Part of a small language model's weights.
Size: 8 heads of 32 (1 for keys and values), MLP 704 SwiGLU, 9.68M parameters.
Architecture: RMSNorm before each block, no biases in attention or MLP, untied embeddings.
Each number is 128 + 32 x the weight over its row's rms, rounded and kept within 0 to 255. Layers, rows and columns count from 0. Numbers have three digits each. The size before them is the row's rms in percent of the matrix's.

# layer 4 MLP gate, 704x256, rms 0.0637, rows 33-69, columns 128-255
094:116132107181121097091167097174166147091149207157153126192100093165105171154135111069192124106110133107113112118117184140111117095150110157114081102098163143115114159163120117086077181139132122088094142085120118170131090137117171085167186150141071152112102143101142068165132117118163125108119096132201133126155107100084114168094165190156126119093134144104138176132071045091089125147134
099:146101102144153144189114076082124133134119099143133126115130132124147158141193112085148192111117125129090146175111127135095120129138136146079108122084098049097151090104109145070134149057115150103162102142103166139169097151130136190113170162124117104123134185147161146117095155059157132124120107155118112118099105073125123171154180156088164146196113109110126051144165104131097136165157
105:155122070117136166137209125154128144143110124168171089159125114144162152109136166116159145115151139123097120103138114081147151170173150150131157083122147096167075148203097105118144086211104112122118163164095132157121159091184092111121172096154156138180073158117142120152170167101091119167154183149073092105154148080100067120153127108148130160116117134166119118162069122105052080099088
098:126118128090087194152093148142144130122176097114074109121097117106071162132179177071103114122172123214085133108140097067103082109132151153156120129200112153155111112148122108147142099137170059105174073134097129128140133091050116095140164146132157070179077130155102109128113133166180103109130136138151070081117110169084111124105126154116163172138115119141073132136108125161048062158105
106:072148085026098161115140108181101131159050119092139146137111112172164125109102196155129112071132089140141115100109124141127148108112108109140175141171167137112146120096138183121141154106133089109185100110142136085176097120174152057109104139127087152107107200118133147104107090197133116113173099151192164167150116179144124178142076123158117192194094151119081143185134137132169129150156
096:121157147117181121182067121158128158148177137102102112080145121078121043079166126125108127126084154139086170122170154104093132105105157132128123103180083125136139091192069167157106119099129086133179104107152069137154116141149115121150177101119175092155102112127129112125058145108145102120129100131154111082142193097110090108151100169207146125105099101114080079164086089157119128168113
096:127116173140143209122171119156132081146114115161192170100140109119145086080154120105110140108130138176134166171090141100120154097130130151160125124117104154127142080158126136088090179108171132156135131132117093124168158080163131129134157136102179126171126124162146116153189113112113156143140120141108119151072136147126189144141100103097058175075130097152111194170100132173148105128188
109:123097141157130118152110153177164075180118101104167138124166097172165117158176085137145078080123078135100134097165102167089099120129113072130095092128145055107156095125134136088120123120132083147068122153056143137159112074090175183167112109108135125100153171162149088166108167138242138100071135163079124128118101120156112156169062171134125069074158121112092126119159130131105158154169
109:138130153132125161096092135114140092183065112156072130090177101149170155178146122148143136152067146192111124093137124161146153118129112136128098125155133118130135169161116175136054174084122157125116104090117133119170127112201170126147141160067088194103186101125146174149158124180175168088107147098147107134157131143130162137098126120144081170186197092138128089142142094132129119101124
096:127079172147135120131093121058124159155140088130173059041143159144139097152126111079114107085191112097112108138112185138121117095105136096155125141138172148116154192148145144109106090091109173178138057134166123192216191166114191117117152183141081104157107133142136108159133068131152143144121086093116120166150103131107142131089151171123113172150122103174186126110186108156152154147125
101:095159082077101118100185154120111192075141129149102160132132110125090143158150188150131186105180094134172163168198168125066086124125119122142157131126128089168104160188158168131140139111088097109155095144141110109138111157157125086139095164160066105123096140161202077137181091093115087135146174158152183172156137146134088131061128111092085150149143151161143104139148141146068177090172
101:166130166130115084147149134128145110146109106086188117155124099211145098087105110217177104149131166112136142158108114162112098138149133097103100102176115133144177083089090120156082117123110137121143163133113178141136100117085134108101150115118110198105098160094118199142136104102163205101161109125103079166123121135070144093087139176160089174068080156087136083152147105058119105185098
099:154115097123173114123073175095104229124151152140133092115103100164169165104110099129148168149149168115121152094115148144152131192097119127182125159086074167168120145199090145194130132161106136097102157082102186147129146145148107205119138123110124139084123120140121078075145086063142131118133105150090144159098154163171156113136169104107156172155149101112153107126080091141164152155129
099:185114132165074116092087128086169129100148109151136097074127095130148144169175100131153090133146144142123123122117115112071095127097123112104072142163164129132132148187043174087091088164143085125114119143092128159173130099176099167092166193113147219193136146089134185127109169135155111113178115127124142091122116175117158116075154129189153158126145145109135143162143100084174088164133
102:107132132156147145106114132139140121123138127149078126111161128143127125154118180110123141094118146109107173082111150065170105131118141126113095111118132206165116126099097099180163171113083179142159146151201162148152143107079115127098156144125119113129139099051142145121102108184097112142083136118151075089141132117165175129159056127098117120126127166159116074118099143141052076135063
110:120108075108129167142182060169156131157096128122103152112172113181191134161131156141171131099105156121154143130153122119109144148135139119164158130088150145153131056093117163117167098142123141147128116129098098136098120126161114073132083176141122148074141137082167086110095096147100140130150169158154186144166106097108149175096096113147135164150139153140098112155191146131045093091167
098:136106157061109077170156107128135122136143206126136208148158152101142107142133169094108128144147120169167152084122127048067103112130151124120154126136122140142143112124042076106107130131200137100162181207162153131070122123097142097091229133113151154146121144139161155070152171116119127131139145135133090168134118133097111070116197137116173143123138164131147126146093087037127119167136
083:234155025189143182130126143166135180153055161129101124097130125078184160153101118134139152063175125105084172088149119096155163093043167107098149111162174107181134082122073108116119080169069087100109116098079120143116118103123154108104184191125133113096164160143059104101101156180172149148142147073088128080136137091172093120135129134137159085123139094130091092156100125149168174106162
093:093184130154220141136143135122122130119158108089104089104075118094147173118085083078159113093150132150125167130146164154116120133128146154118111116117101078110172133151110097117076102092086097101125160133167172119106162068116087109130138118112164170110128197182106105115093085149092133097127139148196156099132128151139107113126116141092160092147176159071205139111107136126049179096220
110:115128115120186080152157105070149102154082151114176089148193082107084122169103109113138162140182105117156152123135141151151050188068136163057139093154111153104166141102123135158136111098135135168123102170127135109118121075130074083100160139169084101128084131171159115108140132182132148134171106107107145086096092119110081131107159168167111115113146116167112128130178142138195117119077
106:124101080116137143187062170109128186144144131161161146205139160151170156128155130139110129129209098105126125127083080113131135190128139102150135073144134195168097119116127098153129118151129195155178119118132105126120115067125138167132100146130119143121095065113156135174119157141092104151137127147181113139088138119196107110129075126143137186046107152130091119216144076123110144196133
098:134113113165140157120121131117099175128110125132200098142110098128167157144106158100058105162105130127149100122126106147100142129139106084094127141116140117177122069105088151117126143104113112186138117138126188146148190107142088119116103090148125097116061132132106093090158133095125087125094141146121146057108104099188029127126193144140111144077195147155121075134076072129081154101119
096:144077123088111096144125122152168132071135105152078080104136125171110132170151090110124105062069138102125173100115130112138109159148152096143166135105155127074193103093133130151068099160143119094100099170074150126137095099161133126099151144123157115059083123140119079105110089169163147131134091141142143116130132115151091117141170154193078178116131145133078117187102070090069128133148
097:158132154130141121042137168167097106132158081135120124109169124092078073135129149182104104045138161099163086151127147075134121147095141087120080162137166204161145137081135151191067154072175089153161137202157131170144142117167118102159143138186079120147157166081101118125104141114131160122166057124148124160156151137126115121122062195191165065109118113107132043124153150189152150185145
104:127166059036128180122186134133159132144094116181093122139126128111114112062129108107120134143179149161132102124140093104110137181103107150119121182098101086137092132127091105106101162104097154117089134106124130121100157147086119028097162127100098178094129159135116128097132133132128170123157147111151126131142078100045070049126101156116161142166136171088142101117069123149122078201132
124:144132145146172131131168120108160190117080179129160134173191104065072102163159065147084179123150145177099119184079145080152125059120173102165156160108149169145127090150116165171112159097127172154149090150132115166132149129129090125152166111145113162128129121155145108030120160137111124123149133130183092153094125158114158131125158115123162161140156101154102094145071129105134124104140
100:147114109168162138122118091086154144143113083096142157085141151126137148173118157087115116141032179200156149056097162146122134173154157125177182162152116175147106184108144142122083124187153118108147118067155191145104127122164118093145164139108133114133125118089089089063169152168118095142119122164166144144110112130157171132166134112096085148154158131143124133186135109130108181092138
104:160106139113083114203110112133148137143141139137146129141169129106134103197164116091158170140083201199166149142082100103131141148090149161121094090148157184125153126068094160165149101136160132105146140075152163084132128127134133156097134077105100126098103151136185092075120156143090068114143120092165118137117103097105097157084165145173121197116099116156095104165083151132073126115118
095:174132110043133072092129155077133162093133113121090122110148130094175158112112093125081080126148127066087141155122111151142051138112115130156157157073177174128127116145133120147152129068106089094109099103212148152155124101109171152135121123115094096147135098072110078117130137062103150119106161139141169141094132098117093099122200140117137178123111162069180152075121081083152154102141
106:149131124066128134111198180123106111093121079080101102091127113080132159199145145151123147152109092105157141073098092160161095129091130086134101110114094132085143169188101069165093039099137077098053132100136093155124085203152135124193145163106152086122136131163156144096123146126114119126097151154107098061117203175143108122128124121158077133134115065171152122174168086088158071155124
106:114112107098149140121160097108125102157220205049132102153118121075139152101131180092086158117126143114123117161142103081109096117090147086091132112116123127135113069176094094142152136131126110148108128148137102184122122135130125186102142172140182161136103146142100158147104074074096131133141120172116121138163166116156131109158136146087138103103131072129172132155100122161159116159091
100:102094122161166163102085116179119154170072098103100110120152092180116101138099107116121137037056153088124135093142210139127144173136128149147149139116141124131190132158077181120140096173118186178125103169075137091160107126070097107116130102095154118140132116165101110157113106158160096090082090145167142065084073132099110109129091117153109099184099141194103080124135138137195089117206
099:169164181100144149148160127104082141071084147164108186108202116110138140122153119143121183139070141136180131132092157154161050131173077107183133133088085094124145128166102084129085173121153138085219099156188089103116127133147120170146150127099170126134101132083240133162140079062160084110117127140102179191135114142134131110103118150129066163182119160132163137177189131172124113087185
098:145080093115102169112178123144100127135141117165149143110129143160105146155086093197090126157119163113116055143146167153163080116145173145093103100081123108150136093115097143104145135150108109141150188080095161113143102174102155144089102127126089116152122176163086124131131164183171123123083118113094120138142120074112092144164084085094113065150152111116102072158120096097023139106152
090:151072139207140141067156183095094138086171190153115117165116137130131182149104181137140136118083165117087176143094140195151085136086124147140089084211128090160096127137152139139108122090118155115073103127087127121161178079147124114107168148184131133134139159102165102150108086124152073089100128155159135170154068093079124123123131128126197114141115114179130103089121167089159089094165
091:077075133156136133142108156096191103172111146132124110086144079171143115153118103131158111073080171121101111147174159137177108127137090085132146096121136124123137203171081111159103135158140175119177103196058128155165164170137143113104201121171116176147171154104142091149148094140122213118067116133132110131174133091165155161150061105121150134121144116112118190141109059076112146156138
101:092112133098126153187171172140119108144135117166105108122103122117111085120150151118083145042138140148175171103136162130045110138173109204113160098116136142187099164127150126088168138058140092134120206151130108127125097090080150125145148155166147132143112146138103145117109118120099076116076146201140143067133160185134159161184200061108114135072078118118153124161155138175097123187173
# layer 4 MLP up, 704x256, rms 0.0604, rows 33-68, columns 128-255
093:139136158156182125117120133116176147169151145160099149069154080128155151136123163158107151137150148138101137128101142125154119075100159144102141200119130138134139158120129127119114132099153113101153151122195100118137168053099147097104149094163077089124149171136113082131153129039119081150128119102203147154116083137123160184174150137142100079136115114090180154043168075114068107102179
096:116152154220131083109085145133117137182173198146145113028126137178149178138097155127141157101104179175082137068155126110119178135155167111145087165139173144147183134102143117153143124123135120165105118142102130151105169094121124118124130068119131128153160153114131131120096143143106160140120134119183098154124098179169095111132089135151085164096138111127143129087094098118127129161088
103:085150222175109136144069129095129134133111146103123128147126136112147197084199108147152129123123143134146127145140117090161111101095122142156151129089097109121201145140128162099112121091147132147124143067112161135113139120173167133108091134138076141108149122071146084098108141113099132128090100179185140132154072063096150194085105139083096082148202180121145105103153124163184122095146
099:097147166150143121109094147121136143110121049124119074121139167096085175141164124132093090139130142189072124160164106132136060079136150122140103127168140129092143156149154123109149068138091093079124092125131164141134058117048113117152156127179128145168110148132104091153123116175121131131147158096178139083132078127070058166099121138104184180129106186144142156133156176179074084176084
110:155139124133156180114157119148093153118196136149164186120129143131122153031146140160132175071142126189097143167100074148123135123077117128122164138144127083132127042126160118098121147138143100103100102155090113111122125115155193143133115168135097132035145121145132174152176131143163091112125134156093134147118091128097129075156135127141088117168150087108130133154221142174078105166102
095:068183069078115132135088148138099107105124085121123154068077158086141092091094109163123051078157123168174163105185048143089158133138093100123115120170096138117121070124141124134076113164112076167144119089128151136070124151147113147156148070158148126129047099158151186155098156075097140154101124137118162146091120096217080140129147154140125162189136137113095131109145130123118160147121
099:130177151100080114096087136102115112117113168151142100118054120188125113136062202101087129126150140078151118071066176095114093157093140125129128105136171136090129165126138144172177121101099140119187139143198175140163152121151143124154121098156166155112149094115135135145150106052062065147071120165174139147110069086166082067142116074143089124145180149112081127148094103129120131100140
117:170152133127100136144142118099102083179117060126119076158159120182169104151173139159174094105146095155130106119156155176052106151144134095114058110103108055074118134142136105160175197189129168137116144157102129116162122121080207084181075130109142128093171191118126090137097128149146171135069106155101164121198154154114125127127111105129160147123128098157105075097152169128129161153145
106:107110122112108137118123085146146114139095121102197179171113118124123166175143113106112120183090139120140138140110154143115129148111141191148180120152177144129095139145133165132163127115135167078151109050113096079176154159143134073098110166154093134124115120104131102126133164159080144153110184051089146157110111124145081128138149063158090164102058171128175144164160111128089107055141
101:135079142194131132173111191076123128097089041069062081133149156164179136120125098098144095172136128171161126151080099159147086136102084135125104120156137174169082126144123133131108071109128149076126114083180151128116068101152141112173110138098134150159105152124144105156124177164105094156079143106104184124133136130113185166140146079134170099126133114120139087145133160169122118094127
105:131140204123148107125131141124114118118153132060153119142100133103087166121158118090132118137129141150089105122044124085092137072116209144107161159155108121093148092125120041166190167131132147161104087115165164181155151105139140140114136101122158171089103180180127088148143059101119137129118143124178115151123179138136111071112144104110144126224143080162122152154152166142145117132150
093:118122172033175109132145133186170122142157093141106156087153103099128123129107083145169080163133113089163145161161125097147121117131145137079103159137138102079138121117136098151134185152099169119136089135197141145109128113162132151068181175098110132149107125135141159191125109179072087103121169094162090140134156085132101115194142078124103160109121140080162142066182124103107070093161
092:152108087193094143126115120158126145107132063130141091153160178156137119143120118086169153139123177113086075091118101139112168117183092044148119121131076106132131160132091113124139095153142096113117147083174138131125141151183152177074165096168103104146187096136173062090143147088115120123161145121120159088126155047146095174121146163095108102101150135140150116077122198085137133140173
094:133142083070161167122132128177129117135093153079076207195140102132068066093111166123110159116109122123106143148089148119117168122105193138129170131125112142146195132085188120132205133110145127133153030197171131104146144106081177163172126151129113064093131118124118150146171095175132144130158138128166151156169152089144121139151100123123127145102157110166083131142160172173109114125099
101:185149135151143131104093125147131093101151143093160138181103141145113054131151116083161144137114146092079143151140098114153081128093107097119172184130108091129095111111088087218119172148130214110137104112130188093191204090170085105175180107123136072143141164105152143101052124144196099135080084092074107114079089169093138115111112126148092163105120135088148185143117123095143099154117
109:127118084144135164137139186089098164131122195116176085121096115115135146124156058116176111193111138143128125135110154084076164058088151099079162162119094123176166174117108144117122121033184117101141132148097137181107101087112119130153089118169088157139085148114162124069146098109141153115124100136152126114099152118117138108147145139186203177148153138132129064134095090102123164121044
105:140128142145151134130149142163125020167119049158114117161113103133081136163127101076149121149135148119128142159113122112114118124150115140173162087124101136185094170075111091113164115109179145168126112166157160118138163157040099135116183081174148164103127130093139161167158113095118139094180051139111119112104130136066122150125123192108152124146126042124093149175109172123104100134160
081:076121178096105111070112120112122096138102092150136119172090089131172102109124134109101170094120124158115121140112108149129139213171124134116146118139141083143143158121113139163097149130172174142150093166117143106178138069164086109135130108140166085151094127158094077141128112113152077165078121201175128146132132139126152083100081187155120092102132081107072103135108176101135122161137
093:134135181069187112142146112124134110114129118116156136131157138129101089109091066124182098144121158121110128085186126118188168099161143135138085169125105064089170084135114117120103152164069169123141114156170123034102154106134099057124068115116161139130115149088127094132100081147148190105107084135126117206117139122144123092103128124143142087177066180076104175130123137070162117071192
103:103094119130116085120124113087091124111136104210074110114166168118114089120122140168151133077108173116170150155123145130094126084118162145132108177128127148122151175132114094074120136140092111109149142141203065149112101098110150164119086139075143159174160091115138152145138116134125110103168126156099111113107135112132191130118137155106117107209120118136178168070145097114138124128103
106:122114129118076095182100175146157093148130106105100134116138127122129142177181109106197089128125121145186097116137068160117150113121131119122122096135090083177109117118136079142041138189053088134138097126132153148142149130152169119101096133157151137148078082141152062064115141094126073138122102109133163084164143092159148140109125103157113118139146098129125156105129077098094086185132
096:082088163132141127115051167096085121124076119121135101193180154181105145129097162146094142107164133042124038139083120161130112093141089138117165120126081142105099093145121101080115172164158161115137126114172086187151184094154123122126063142130123108105079148117175140055114109184097198098177143097157142127125155151150126164134149132169128091164131119089156124197130145170149183098131
102:133132130145132099150093077163113110101135115157130121123119167176064140179144131121169100118139135167116140125081103067110135124129185189144120097063132129095142141120132083088117158145121125092116109094131187114106133170127164108147139160175081113078153140139186160089163090093172128151106120104136101084121137113105092128134179146160161158156078176102111094117147127107095070101081
098:117152152138089145135163118109111182046175147171187098161154156091144119152176154155129172124077061072157074134092085125098113160157131148157150104174150128126089141079102095114085113146173075075152199159083086112084133073176106112127168171158082135106145133089126133173172200116167124155174118150110112113169144137068129152125126156139116087095127137194146072140121165186154079076165
101:115090152159114088142113098130136120180140093154167100114180097153164112114064064163144139115119124046051099146106107094177175105129143143174122125170095119139118129129164118146117131193099141075099143133095151112101116102106128127188110108101153117104169118111105168175119192141141179140142106094154095154139096147115189148156114128130036088088111109066169127134138109101099115100165
111:135124105178116117068100156140117105111081115194139141034091125164131172128081157138112101137116078129130117042149116176110156147101123145117121152084134085189100160148141155059097120175052134102115099063142176131070145148084106099126137129093101092088202127157149113104142164119088112156043155126120137123099144103107078104136111173115115138091163140128122126120123101152133136118084
105:140136164105129134064145139147104089132144080086103114179155131125179203100138126133123164096089111141126101133121157100165147076154098162078094169179126122118123107091143169111173092132123121127171119148124113082138126179091136108148148099103137084195144123179168097179104082134152107120083103161097083139138125150105133207121118134186141156160011144175135084072134143198125062162140
110:106138118159146120122115133089116129110149110132175063149179132161119185123121120130134180122119189135134117180078118127099104051158117083065115096134159165105149141101145154154149049159077132080132138132139113109131187148147127145131085097189144211162132114103119091166091041161098113096142098094125156159135114190104126138142081079170136093089132123126167178082123065088155075122186
100:069162141100147128144095149132082182131086160147076146099083158080105089082129167123099117128147143104120112084156075143146140142126210129152150105132136144180156064092120192134182116066099087117119154076153179113084130134160065136117132131155070141075174122103096133142117141134065156152103151169137140156107126141120060160134148113108166172134138133138108141164105184184158130113099
099:142093149169153106124087113093138231141105133126130132047131113097101105125127040168126166125174112083047195130147131112159048098068116129069143091113185092094167155158143221121134125096127116098118106112167106187177209139151080143152150159134076107121152107173141094121101137125171148121106129157112118176102129107087167130112137100162138117172166161094201152048147073122138140189094
105:145135042060145146114130107089111107086121122128164150138139141121119119121118132129136021129135138028167096150171051122043124112159143159101155141127129087116112091092096102078099066112063110111158135129105135139138152083141125147046116106167144112113064101193085152140180097179101096141145148110164162120172134114129099099111094154129087121204033118146075134141119114138084144106160
105:104155163169138105132105146123109116112141079124123143093190118125131144118137130190142150158091136102054114173146154130168110117162145154189173131151150116117144170123119124172125107089123118162136184097174108142160105119101169149084157107140097115091161081092166209155158160156109134128117110117122071184143117112077125110135117118046086179180112177136142121108146119116097122135097
102:092140107108179115096090129112110133135089101118127096102154085161149142125122091185090110086170137060112138187140125107145099128139152123157135141213092154115157151161147135109101113201134150153165095138133071186143133102101180151167112146085079114140129179119109122146199112138133138097100067074098095132155085159115174149178162165127088142174062102139154160095193154129174154153135
103:161183157139124090127113141102134151126130169142124143138137157080195137103140163064145176146144049188114185113144047131130194130152092116162119116169155110125067093150166108164120129128155106085112109133122094114022137131158127078173142174128196122084128100136185072116105106096102124134156151127099110122108143172169102098085186187127080151148107160163152163092099157155152156148146
093:077112139066072082082188166124168116088136061091110226154147153104125137185181163126136111097141086118116138128119164140170128108163095141139170137127156183145145110154139143116148080220157179175121152143103091089149174101130148089144139115160121149117060121137104044119086187116072095147094147091155101150133117130142145144064123148116127188131118109126116102193128069172100146109145
093:120091104192161150190104137080135156166097147135124134146131125176157155132162138068155099129164100182148156112132139173065106103090171135136076069157158118167104109175131112098071096161106083128167235117108102153097121112140185127142125100117136155162104136162187098151132123111126158134120145103174141071145118142187143180095096124094107160189140145144076164165111143106134170144163
# layer 4 MLP down (transposed), 704x256, rms 0.0587, rows 33-68, columns 128-255
097:140120116135103151112123139104155191103104166147187114107148130177113156097088146071127113206107157109190156161079141079120150085140093100116123193130191122115080144126124163101138122135179117101138133143093088141110133083171096086150078177164098138086152132097114110180122133076068140128130151028104059133160156137114123106108152108198161163115081082178155133085074118182133123133105
098:155115127171156164123141098139109096174190175177160147072153130120122159103126136157127134145130064170177151152172102086079189168128093129096120097106121111136147107168119132192139154124122162138099135119153085108155131121127137148132108101160093158105112174115153141136100039126099144049106151093174133194085147195125124100146108131188056098138093110150106171107115172116112148099118
105:099105121053098192075112122148141147136130116161141186133128088073117150143149161148125110103100118124146131137116124096112121175092108184122116142093103151106129145095106150124160110061147100121114189125144158051097148145080120095151087131211135132093119112053125116140163116124099137000109089165150136107176051170058181136108122151104104099107128168113121194113154139102162079126159
096:080129147084115094083120147076111115093112102190150158153053071084064099081096143131137089125160116084117064163078178140169123089136081148113113176155146155100167162155120135143125114129142105064076078155088086122111074144155058147137172156163142108138146116147110111090129160140086183225129114149130151141208089139094102147064180131133124139162095092165187173120146126159105169126107
108:114159147154110126138136103097201096124174174139117108132150109088138116180150171075110161133163047136114074144156119122168111156126199077178114088190225104131086101146131087143158194173155132137072082118126120137120127128116092197094156189119193146146193076176146139152132149059176041124144110093147101101123154137148137103099139127151117075109096066136137133108098120132123146098163
096:136120119080111093105140103126098101129043118178180103147092137161108104143106102107156121155135090108174118111154092179147140161147113189140109136096156131091099174146174112131137120179106163126066133162148140147105104162137125122140139151161096170121114140112149155168158097118112176052102116147163173191115112111125114138107149122101115168139123151140110115087115217088090129118160
103:067163114133178119115168154129067158166130140126105075174084107042171079120099129150124138107111073127095138117111092126134132152121119140105139164119126113085086128132160135102131117082103139130134078104131062149158097130105199150153077040111150157134145159129154146077085130145129077176111108134174070121079128082136144117145197172119150161156100106088117142144137134138120168134107
103:106128126132142170147150141184098112144098102115108113087167130121142158156210155110120092107106154124142110075081126149126108125157156086090092148147144122098086141149145131195164183097126124092158132135213121119160080136129178086148139129140138129160122114126142096117152148164135174244124189147108108102127154079073170164125097189163111184091114114166145119127163096129093171091119
109:069149078115130170128178096108146140136087102121105140130106156119135146128118141128105097135083145056094097084121147164139130097138122216133147100143141148140114108082124148095079168116134133177120156032124079114102166147105130167106064166070115192141128125119103134171141091222072167188016160124071111130128124171087181121131072120127098165099158113168094141136143137161136126089155
101:119133144099165146141124120108099112143112100124104053111081114117181194094066109076122066135105090183183146169145032044084143137122077082156144137199073178138119138114139112118111084069113099126098082177176215137083130109113140081145123126106129154167079123142123123154145177129126142189105154101031163148170087115206146157109120137145108107085135160162109064154100111130141133129145
104:127150121174102165108184128079134165143155130121169165119107212158169122173124169169109125185162111156143202119144037104110098157151131096061113069130172143094124092150131137147132123078095093140124139139117130105126089100131037173172109118126150123155105067107142123101064154132128134190122114176165167135151120129124192150128091107173110142094108123115095102123136119063099134151139
098:152190138107085110069161121172126100158207143143133106107116129105129131128099088191154075155161174094054130137176058116132111132131096089092118195153112097081156138114115172101126115126164097152083164116106058138143128084043120097110102062117120165167057122141178183169160155096149193097139108129125111158162103177102118090156172133131116123105105168085080104125166132172174099095181
094:107140118148114119166201104127144061102155142112093129207150128111104097105165086148144119113091132183142141193140121109092125155123124087113079139139166077118168135099143191035134109114131158124144079156135121179073143151094214045164083098170099123139125150127126160124129115158140112172106095108161126127115119090088088119105159125125156144149122107208100107125126153146117133112138
090:149130165085090145123133135138074148158102148140209220144154141134120077099127119067141140087118125122093168137077123167169161110125130130107143133114155082128169122068187104163164121105105128119128079170161140085158183100135112168124109144140117150139119087083131149167147073174182138000143116132134154191093132128110119108132140114135165145093132119106107127180175169148165080135088
102:164104126091091148144120145134103125082119108141152160135127150191179132175139100131099133106159179168168141079170095119122118178140136137114195145086127166127139184087104124176091109145105151138137143144115103168154077140070140080137117165077063127136149092106091114150126213175128096124160164115080107089140118143103108072098154174129126150050102137137106186138206089162086124100070
106:157153148124142130171098107154180104131118142128106187147194147131105082115174124186166188075138058163130140152162113163104158166158125157129112164181168136133109146060150109182143122148143157139145154145163138149105137142155139056128174146114127162091140119112173129103085137116164100089148164103162136135109085141086125180096127097179085117091120156109118164113132151122125137138200
104:124092105179124155126116106175120114121142111121110135131136096159112156098116092069093147134188153118119180095176121151128122085089114099126097177115086179144171119142214148119131164106108092151109149088158130145126165166111152112113083082127169138172118069103089136170063151152108176214071095145135129141163084096091129126180086024109107146100151119117152113091148172134134203113116
083:100133099150176162137137126168107143143168167081128078095129129097117183149118076116111127106119092166116137111142085148107120100131123111153121131152137090118128108149143079225139176120146110114135180138097201098129080157118096125133093084128161171204163121186118180145106127173167107142078163155095172044154180130152110088123105147186187100064147083144043124122137132168142108086121
090:201155157139125199150072086144107129120137131159146109084177094175150120143137157096065116133096112133154174080117132119058155154104109171160105162092158100102130123125149149127130130074102133083143078110097085094104150176149140145118166190111133156103089117088134143122080167155168109187156139071072140109128123141139118113165129089121104172048114108153061100091166098119178159097118
109:097161140179153142146141029114139069117144135161115113117127174117158102153115163179135121120142170157152179164168131147151123122145186122165111162147102222105142092169120080086086161120089097116128152023117126150126081147123163161145104148077137185156141085162129142164142156153144090133126150132135147121152137110148159133108135122132090106165126146099131137094130144125113096138120
108:128077091158140130114090146113124139151121104113095087166117117142109146135179096117092128118165129045077115156176099068163076109131169089133147094100144176121116142174096130110121126156087154142074099132154187109075165110131170108134173139130139158128114132134100107147155188114093148063119125083090132148168111130068107088197119140115147123144088169150170115124147143083139110103123
097:137151152097129161126116180128132153118195120121174035120139071094116108173089151154127117151096168174136119140111109133123121124083164095142089112104131147096140160156132159094124113115131172175157088090134165118156188161147088122168168151133115134118101145075066105095200115102121066152119151125088126086098143123100164168136153110157119182144215123121118100140128114053146069049089
101:132161082125131198100084086102139140164102148122146160125027162113111160153078167091141152117141146152151116168096139121053146163136166108152112135141148139127117113133101143181124171169080136097173162123155156129080190141124152143140159125102111125124162155113103084131143142115146160178128109092150105111161124142163160110093107091092118062180072157139162084106168145096146165128140
098:098114163159151162146126152123188105171158176190117144140099081158119144132126110057128077138159123110111077146132187098109119122065152067153152051160081065166145113144159049142142113172102146150179129111111150102127207136134191163128093188092131108138158115145118173125151099147140066147121133106112131102128150100097137081126110080127144084147151107092125126137117189105125188091146
098:100172130101080100097124150111100132167141138106087180143107139118144096080176121069160133154135108157088142131126151110069103143130120126067130104081138144078094116155143133111119112191153132109141097171113179048139129170156144132130099179107106166208131148144120154153149099100085149081119108152080165102118152129163126102122079098123178152098142106158139103168145088120142069159144
111:131181184178087165134121105113155093155110132141123074130113125113156125146173170150147168158138117151216174087116150100079154125121078089092134165117158053125092184117110113145153150120114107160131164104114133133158100143085112139176140172131131143125130132153125085138132159148190107078142084088151092128127184147114075073145117156122117153153134098100076164118115125147104121086133
102:154165148154155119102107106152169116153109109139113123089093086126200093136139193081145157153077094125085145109125067153088163164115158158084076106141075124197162141150144080134104073139160133095134150115153116131061135077170100115135161100053103116089096116124121060085129113154150139111126109122130127130155113107131098068170144134113104086112146093127083115111125183145175165156165
110:097154119121117151139158133079176089145106148134109107136121138122096121156118148125182149232077154097180136113159138123118115109088193151163072098148119096117142137089173090104141137097065094129088096097169184153102071125107109122076138207113135118110097071152111068099103162086142111120133092143173115140145163154137141106057107148174124131080095063159108074120089154118123155157085
102:145127093188101141191129091172070122092111134143126093167172151124116182139130143147205206135177171113132118166167151110135101115134200099125078148102084138101169076171103136123065135209132105122132109112063123096156110201155086080077124189164121114098063129190138105152115155148103107175139151103159127132121160079078168095138052122165159120119149162123157130093123126094141102114127
106:174168125060124147117168151102155119102134087112092069126130120067129091124083112104109111142122089104148129091121126132125102153077168099129128091119200084094097132167127113129022084115148122137087115122138091161106147199137162097149143174103130119112145170153116078065077163116133068158112171117159183058124168187145130171077085133105100155119168098141173142151119092108132118116150
106:052035168164160095157103157182132173131108159163116093131138139192173139162121099048159157108081123187125187127105147124142136090125103114129123132132074128119206211115127133126115128103171101134123116122077173096169084079161098101151110136076167084109150126055192077138104165113167121166118114140150138156148141150071140113138112059122119125053144179127159104125161163122124125119105
107:164173146179165121200120130085101147122144097170123138133096151153095160043136128149117134152107117091128138189135118124185154160141117107119145194190139151054143154119123155170135141164148126212065137097193112173109146115105167155092154126096128128180148139097108151102170175181126113092176153120096106183133100139059162124117102134078096164183127165127173143047095114129061138105111
105:166172170117127127075184089183137153130089152131159189086148064114174134143175138128162161167153059103119138132131122123136106116134102140137146143161064071149204170093135068091126100123143073093192089136172083101172153106142101067163110114131120060102130138124244136128097133069147090114141124175158120158204136131109079129130109102113109135170130100145112097092141111134134112149130
097:200125096135202083151057138105153125174122145131130114127169100134096123159160179109148129137149122106112119141089120116102151172151082104130200132092158100128142168105144124147131102099176159110089065163126091133061154074151106150107129156134132170093143049091163180103068098107126168000127123122104126136138157180123167116155124129152121159094145176102108108163120128119183122087134
097:164140105117125128049181093112086121145148090160086157080106153115150143105118107092134153210085142047148142089152122145141131138172175178139149139135096134073112118159091124130071121137144147158126125160138139052125089171131110129177124194133155111180108090082158088132149133168109216142143141168153091138180154094176129127073108114161064109128206126071080084156114125125119123110062
096:091066148115139174214138139172153132158089165153129080139098090121159138115170184086156119121133102149142111123128114106067122087151143116151086105134138078169107127129144032079098174137104098144173198135117127145099072095168096086084115115175158159125099109148123085153148127127156143135143122104177107079132212152189144117144118157112151106162075139146156173112134099115132174104133